{
  "n_layer": 9,
  "d_model": 192,
  "n_head": 4,
  "n_kv_head": 4,
  "head_dim": 32,
  "d_mlp": 768,
  "vocab_size": 2048,
  "activation": "relu",
  "norm": "layernorm",
  "norm_place": "pre",
  "norm_eps": 1e-06,
  "positions": "learned",
  "qk_norm": false,
  "attn_scale": 0.177,
  "bias": "all",
  "tie_embeddings": true,
  "parallel_block": false,
  "init": "normal",
  "init_std_qkv": 0.0361,
  "init_std_o": 0.00847,
  "init_std_up": 0.0361,
  "init_std_down": 0.00847,
  "optimizer": "adamw",
  "lr": 0.00134,
  "beta1": 0.95,
  "beta2": 0.99,
  "weight_decay": 0.089,
  "lr_head": 0.00519,
  "warmup_steps": 312,
  "schedule": "wsd",
  "decay_fraction": 0.614,
  "decay_shape": "linear",
  "final_lr_fraction": 0.0,
  "batch_tokens": [8192, 16384, 32768],
  "seq_len": 256,
  "doc_mask": false,
  "train_tokens": 123100000,
  "steps": 7665,
  "dataset": "wikipedia_en"
}
Each number is 128 + 32 x the weight over its row's rms, rounded and kept within 0 to 255. Layers, rows and columns count from 0. Numbers have three digits each. The size before them is the row's rms in percent of the matrix's.

# up: layer 5 MLP up, 768x192, rms 0.106, rows 139-155, columns 0-191
# down: layer 5 MLP down (transposed), 768x192, rms 0.1, rows 139-154, columns 0-191
up139 110:179106128166120189171093092106162108105130120171133102129150121139141113117142150103141093154140161113112134133135204142098111134105168164105143078179134087170152116117142062169137119125113130111130115043122146159118133068093148069103098157076148107126096149163148097100130090149135132115142092151129146152153072093080156110116105153065128100149180073113152199146201148088169102170045140111152113092139073125149086132120081111122099088182124141096134107153116125111145098200139108138121104176137088103181129123168062153087187183126140158142101036129133105119166094115180101152
down139 120:107114157180116108136160136141126093183117061128189074143138100104166115105147123129195126107130165078132154164134141107102110075097212089069119114115118110178063134105134103122166093032086148133168117096152119139138137125158162158075119157119153134142163169103173156083064096122115121126092188155098184081130140159212180104073120141137175072103153137132066087117107156138100163147117104144068173172164182127122111126121102121135114138164160115155138158154131076118177136169062132158090136132143122163157113123070127127145105118135158164065122143120142104113112163117136080149
up140 030:167130129125137108152147125112066129132074143121140123141118134080138172089086108183101130162116092139108150158126121133182100128124108131137141112151134068139152197129113146103196154076121150029085113065055074171135124095131133120111155141137118157125126135158153174116108072080141103123116119201088178150082127114139116134101127119113131120155133149157167168090124088160129167154128089096125076166173207102087135088075145129148114125103130130082123140132074144151084123110167022070127159151172152135151208158155122100092154170100153090150150073118190090094141147093128123112
down140 025:186150107119130188074182143148092147126146063137171147144095118096078119121154147124122049102145077164098152060099134132146102119056116114166140146161168104153100169144149115099171122091094141093135117181160136182176043114170135075127069142111153131077090116161159169182132127101097157131123104134064175064157108137104156161166127101079155125160082099124189115082140167099129127074111141159173102163136133182153112112105133151095193110139136137132159175068156108108125113120107162163121111101107125072132129138085121094115095135117139124143139158166128168158075059135120165102
up141 100:093180110087153147127150103123111130150094130141133173132118140146165121133138111138154216115122155165165127144131096117161125118149107124108124151153088147135189188115161060146144115108049106140098142110089064110109084128149102097149116141166136087094143151130163117188151128164131117162141136163161048203105112049168090137128114123068103096131119120093120094130134054157142095095105057117124125097103112149084097122122164109094121194109110103104122170056040167123160172090178123154090112141087173074119161164114163113161099123194125144096117094125121139145156200137106150164
down141 098:097116128160171133127135084203083094129128158129140153112168099142156161097157085086085097115116124101162132157157129125092087133181152128136119101105079119117093098123123084142110155162124191138193095185135199116157126120113172154169183156128103137080127137172105129123116104132170153167094122035171170097057167140123158169115175100162121079115177087117098107115133132166188109114143083118090205161134124131096116125115154134176142079126173160100128123228121135128139085111114077080109142149150110127143085126066147088112161154132105098126164127098162138115087129160084200095
up142 109:102164165102150128073081192122039084158104182127099142112134153151099100092107102103112216091150105065141162127130142060109158147128142152145142106122104193126117172097133125143132132109133183138099069120089128086106125110153091096117179176120103143103133159104157090145216104114107124084134132140151108102054123066151125103118152095068124153155193112136081140135195103139127176128118076080122063100149162178122141101130102123156210116172136118118160068159127134153149112136106127112150144152129150095135115073086103124152108149092125115128163165123144190075118125103171168100
down142 107:096118139109064153144149069112124127052129134108087111107065146078145119130143095131116042098104123138168122119152145136104128110121162107130080156141106116119086127144185116123168136134129105108105178142132160089129157098096121206136084089149088125133175105146124059187154116089086100089152166171144141164132148107128203134171103102129052106096157158141173090094115142128157096158191152143138130132164139121142165163118143108141106121089147184158163182074150155159148124172159140080103108162096146159122074112125171160158067188163182129117113123082125089082170067178142109187
up143 095:104123070173072143137121079117121128148104178178087125129107112146139111172175129193135157101080126111147110136170149130166135102186096173146136138176111116151138151094172098146184105114142127096123146107102119107128059066101108112125115098075183120108097111129105148038206084144044102112109109149103113110167111093136121122082197107104159105109133142118165141103147160161176136154126089149103172107097151149119060153129141093143173155175167162101101111180135113137118090178107104102166185164135111093073085159146104135138122167126089170119103061126187170115141169144067107124
down143 097:155117159127105146212116078093120185100082127111093129156148152162132145183085146137106143153134163155152189125076166178180091125095153107176109109148122170140127099122144135140139102091055116150163150132189112036136105109154113117129093093122100206119122155110083146151104078172126137120096157152111107177118156166167169103132083102122155092127124103182108118124137167146128101136068184117171129155117154124144108197183124104124157128073143125124139132129141117137121090190153140099100174169053089148143093120095181123120089087104162115095119128085066163118044101132089153083
up144 029:144113148158076071089139106158110193070124170156135131139166133130138233119152100167110129079143145152089155154127177161116162131160094135036126103100163156129104109127115124136161095076130172072078151063095121127117098139113097137106156175154114117161146106144133128110170163082154162152034126236151126125111089099081106090095149125079137097168147109145124178133099119124136120136104109104107089104152117139108120162077119133122176193097171200088170117133090161129158147141102130185079155158129126124143182124137147171139134153107131093140156082174153076152153155125110113119
down144 023:176139111112117128144071098137190132185168159145152060118136104095141115093135108129089164069109193130108090120108141103165103163102157119135175074082132131095161107152192180187084068184124082125134186178103091150109137177131116182142155136116091128146154143148093087104082105119080089073136111112111080127111146098118123089153135162079104113118111123102162130137164137161149098159145096195136122177112154079085134126161111086080112152111107135190142111134133117173170126161170118147169095142180126159087129153178172136084039127144170132109152116145120178075137187124135157161
up145 104:201114145118120042101084139125135133042131137113150129172135185085112103038136127142133107061132078111139105067130135087098138156149116161117179133087194099147109171116164156125173105136120124115093168106130080150100154082126124080134162149100156144167134065102126100118140079170151132134151114152096131131146136147146075066137196177126077122146112119109157084138132144139185139156123131119047115109113135176088154171169165088131165174118071188114073155079113121130093164127140083175151129130110168096136153142111107197103088123148165122140119122115148087109154149094180097108
down145 105:118048126155122064109128145119101110127126122063090171122133117149134125066126181117166092155170135152141069147110111140144110178164134171158098132157076096161170140115159140051112089139147151151167146080101108156140108191121117115107102106132126164132117133106075062165133158178157112138134131146164113072176059096079117114128118122148146106095166113099129188164181163127109127126125117112029103084121159194066086137162137136119141118122167127166152143144070122124160143159112150091102098138111172104115137099113143127164120096180145148127102096155090166156197057147170211119
up146 092:134076101060113104101136151140105149121160106160137121108121145134094127181180099134113137128132140145149118118133124146138163102162115112122126136140174123102109141151156023122144113094161141123110181123110030152136130054148096137093077123163175173110080117169152167076093018079123094106129093167094095161119127086141112126082178107036125121170099123134174072155128139134164148164128114129171118165166110140090141154111142134105109103106102119090077142124078128118163174067089158117180208109118130145074108190142124110119170151091111123111158127173154146120154162119124109067
down146 089:106113102138156149071162154110112064105131122151143153104089119135145198183111109042169112148118132116149126080141135135138103110191107105087135142160176136132186146158058112172122118095175129089196131149129105115089099140148045087155156112117134129144142111117112120136151101162108092144175119032147132134156118109085140147103161093107141104122161101172186153116116143131109196144116148137114140110185134183171137150129092160076179115121127115127115099149142095194122057088081185110144148121094113085103065113132206145154150171134071127137137158065093173074129104128154106119
up147 100:132124149108128113062095080138160050138141119181055152089105120084139172106190145173103094141111113163164157022134119146113154146091097122164120125140180112170138138109150110076140136121118102120152151074147059171150086061138120123143156189139139085126156102098102197140083125096124132128090116171150124162110054130131101103114144122161122109185152174148156178106138127137149172121180077124131103118146163127125101125085111132092176136139135112158180127123136142169120180157114069101155134154155121096143093161163089147114072110121100089177147127111130070173079182068166165105
down147 103:173127113131160147106138133140098126091127109110150145082124168168083137165105161126096131080096134127106123123167101139119185156124137168107096119122120077129108103140110125095080162106087074133136124144242156139165138151073187145147101080148120112134126113095103134109172082098089142057116124170118181103093149177114133124176165112149072121126119174127153121101123184096133105088126121147125158186082130137124128113181159058140151127100114134167110144168178158129161139132101123184130136146142114155125125195149154129087116000103140109101106113180127115127150120152152106134
up148 102:225163134161181138141087112105139147117097101135082108114142124122130084150150139124072181097152127116133145180151164187109168137109111137098134089181109123090118129088156153145161133088061094123170067063141099143192123132127123061121106179100108157118103103135156110143119141129083137106184091163143109091167136118147155159141155144031130111119183144116097143135133082143144087092083109151150089116113119136130102120121140114074150144049124127133124105068126130122084143143174085152155154144156141106146113185130051106113110137138157080179092123162120161150238062120173111120
down148 109:121105132116135150137085093139096122089113182144136116109173077157109108090166169191100121094097119162133165179131085100146120187115158136167088087202178134161118174146104131128139097095111103177152117153129132032138123136131133137077151110112133137202103156087111102140063109099126084124115148177109106114121132132137139142062176100110116120116187113136116127120143092134117080146119183104088121122138114137087102136197085157089169139130149144116155130085132074198119120214139136216181036138183143133168134091172148118154133080185100102148128089122135085144101153126117112109
up149 107:175120117112122097160082098123104129105086125121116136101090077090153158105101167111150139207092124156114153166090153143109146182108096095140164111151158199188119138054137145108156123105134167155161079069049151142121082161164138048150137125132118083122130143113068134123097136156100138153096058148106065144125100130080083137137147176124159138114164221123071132159137112190154160119155114101114153097128126146088115106155108189142115141181150091143152150101116159094133130168140100148187063173136091085094101152146069137152102182119106067146102083122135143121136162093103144131
down149 108:134132136145090169136096224127089080164122075121084154128101133138125145128127127163122144146118096079146049081124105128126132115146117067137158163109139143122157124102181109142121149121133138102151142102107158076107150148104208144186107102134152144106184140118105102046089108135142133144123073086100202126150119138219157114108129127122166140077123138117102129151159165111123144127077172130120128126115081178073145087146163104170156125163139156140137143115096034138127173124069139153130106134211119133092097146130142103104102190061196084155101125085141136131093182169102107187
up150 101:135164166146171143185173128108089079105093123158041114180096109124129157167152115188125148166089158164140149143138105175084153093123092096080090068174123183086157177113050113168084122107123123121091175081077133132105056096074113065125106161129153128146134165135093089121107093141123148174090145158112128174146152133100124080107131176111149115154157148179076151130139115141153161119169153121128102166122118136153116091099092104088117078150139096093137165105121112115134131174146101123116150186101148107179111170146115150145080123089115139134146071069167106050183170148122095090
down150 096:105169134075148096154181118152137134138160185118141133209142093110144150164106110126136119131094148109200139124088129151147110123131157086109130121119127087072149144159111107107049149152113160145167097120119110113053110143190084121138102125171131116148144128171113151148139121121158164091134144055184119156149123133160210178088058088133156148122155181120152105163120168164181105172093139149163205127117143124113148151109138102101110094079132104080110157118159110039144109073113151117124107086108155144142114162130083107157122010140163124141134171135119082108126115177147143055
up151 110:131139114144172100200148141144126053118083110220101147210159149124130153192130074186138133096093184138109091162175109115162112143182135132136162081154142113134096093127145080092151111162108170079112148130124080075105078152182118056087122128110154117128160113120132118079116104115114124096128109145138141155118070102127158134089119138141100088115099140150097147102096112111130096094106072130105127168214117152080101114082184136059136091136111116196136096107091095160148148225124105100120103131127133141125127160160139105119182182137184133154122073154126155159097102129089118111
down151 114:137129209130126187148085141150147124134137114164166136136127143118111165124060161117146172186129143132125134142100068120167132074112099061171149177087138100113120101067104110130126123116111153147116057134153165155143144087110123201107231063095180134094134154161147121088119149131113126130087172082055173121143135139131160082144131095143176127112137149075112110110171097131098126176085173104127122094098135080150079113159118116162095115136097119107100142216108173131152095113098155168163091146129158140119085122106089162104067129158145100130131131141219144161093155109140139061
up152 117:130114073165121060137122109152125083106084138137136168154142118141086094093122110159125138135133157203146168098174129163112114166129157146142168094106142116144144126103068093151109138097113084129142038116129128095136090104122122138176114087134102212144100120079129109114113139147129071103124193155123102096077085058093090066118204133116152108101183151179096106146130128163093129128123140155048108099155122153096139141081127138118155094107190128152161063171086106202103203190080120125109113128126215093136146135109158117160150126141114131160099090136144175122165115156136165121
down152 117:109118140229136120106167124086138051110162077136135108165164127119096145103187139156120068135138135107170125055128109090155123135075196112150117097140112161107106137130138157113101096126078135084124165132199151129152118142122158071108161089154071192111139151097123173134133104107119050157149065149135096096127127146113142107131138085161076162178125098151195182149114157164122144083122119112086116180118095145148122152135124125144180073036134133163115121114149115129152107142107164112162120189071177135133141138128151099135162049089087118159131112196129179125115171108142121102
up153 096:089161134117142114116137139138105116142104025134155110110104127162174134087141041161139160086113098141141137114110138161173170151126090057083108115149143156071169106109162134106113129090200161123109064119079068111122125125125099081106157137128157167093174110155158128134056100132115154161108102161130109111089165136099107122100125156135130119162114131031118150132078145183108117153088022136133125137150147092113151094155204159165126176153148140194130165117108182082116118149091134153119135114161146128123092101086092160068106142169084125131147120165135108149111140105055113080
down153 099:095119120138094151168135150086143112100116090167119080087141084084017154136141125140135145173138139158061179138110145080105205077148107135097096111158118102183181178105129073132109169169090172123115167135151122148100134170145104154136137108104037161153126140154130191105171150147092195117142124056141142137174082108142183152141174172139127105126101104116100136144117119141164127142195134143160130102082117122121164129061084139078127137068100150160100158125130094099198157142141098114099171131141136106132153189086131152114095114044144113155106087111114161121129114142083141134
up154 090:143075091087154061070134155124098165119150128156144117105098136121048120172162133121154116126151142183151095156129087171094126094164101116152157150160168119074076109122090069098149106123161145125145146101117138129131115112140092112093128103175149146121105152169141198106100045099116071125137067152133090144135124066110082140080121140053147148175084086130178095132178125139145113168135135122155132145183173156100148185119199126163142076113150104045071156115112085167138148078092120128164184118117130121090083183149154116143143148076138141112144127127143180130100174137167123081
down154 089:097124128097158141088177163099126093140108139165145145134076123173176191183150115113147102126125147112154141112100099147144122098208088130097111115185183116126139111139069147153101121126199119102163139104079141164095106153155054112105137133132116111143127181145114114136092122144090117110165132085187148148142115078103139154107167118115123129124157109183163183074154156110045164157115175136100133121168106181156129124133118141089149135128133150092093125158148070172132029068071148142175133095106138078129065094158188093147125200100119120119159123057087155086119142122149147076
up155 099:118123101130086072109041112131083144166118168147084122118116142152113176129106143151149165174175077132146118186087152160178175209064131138113101106100195093143104108142094096156119160105125105152075158085078105097137045070105118109134149133098154093096140153163126109123159113166089115129132149153119107128125076085132110118122120175083077113128087153083143126103180087114135114180088146075093169158154138126098118107157187102105134174089156211111145101125119217177164108112105118167117145126139161132137096120088128134144157124099115164115112094131147169138140088090075062135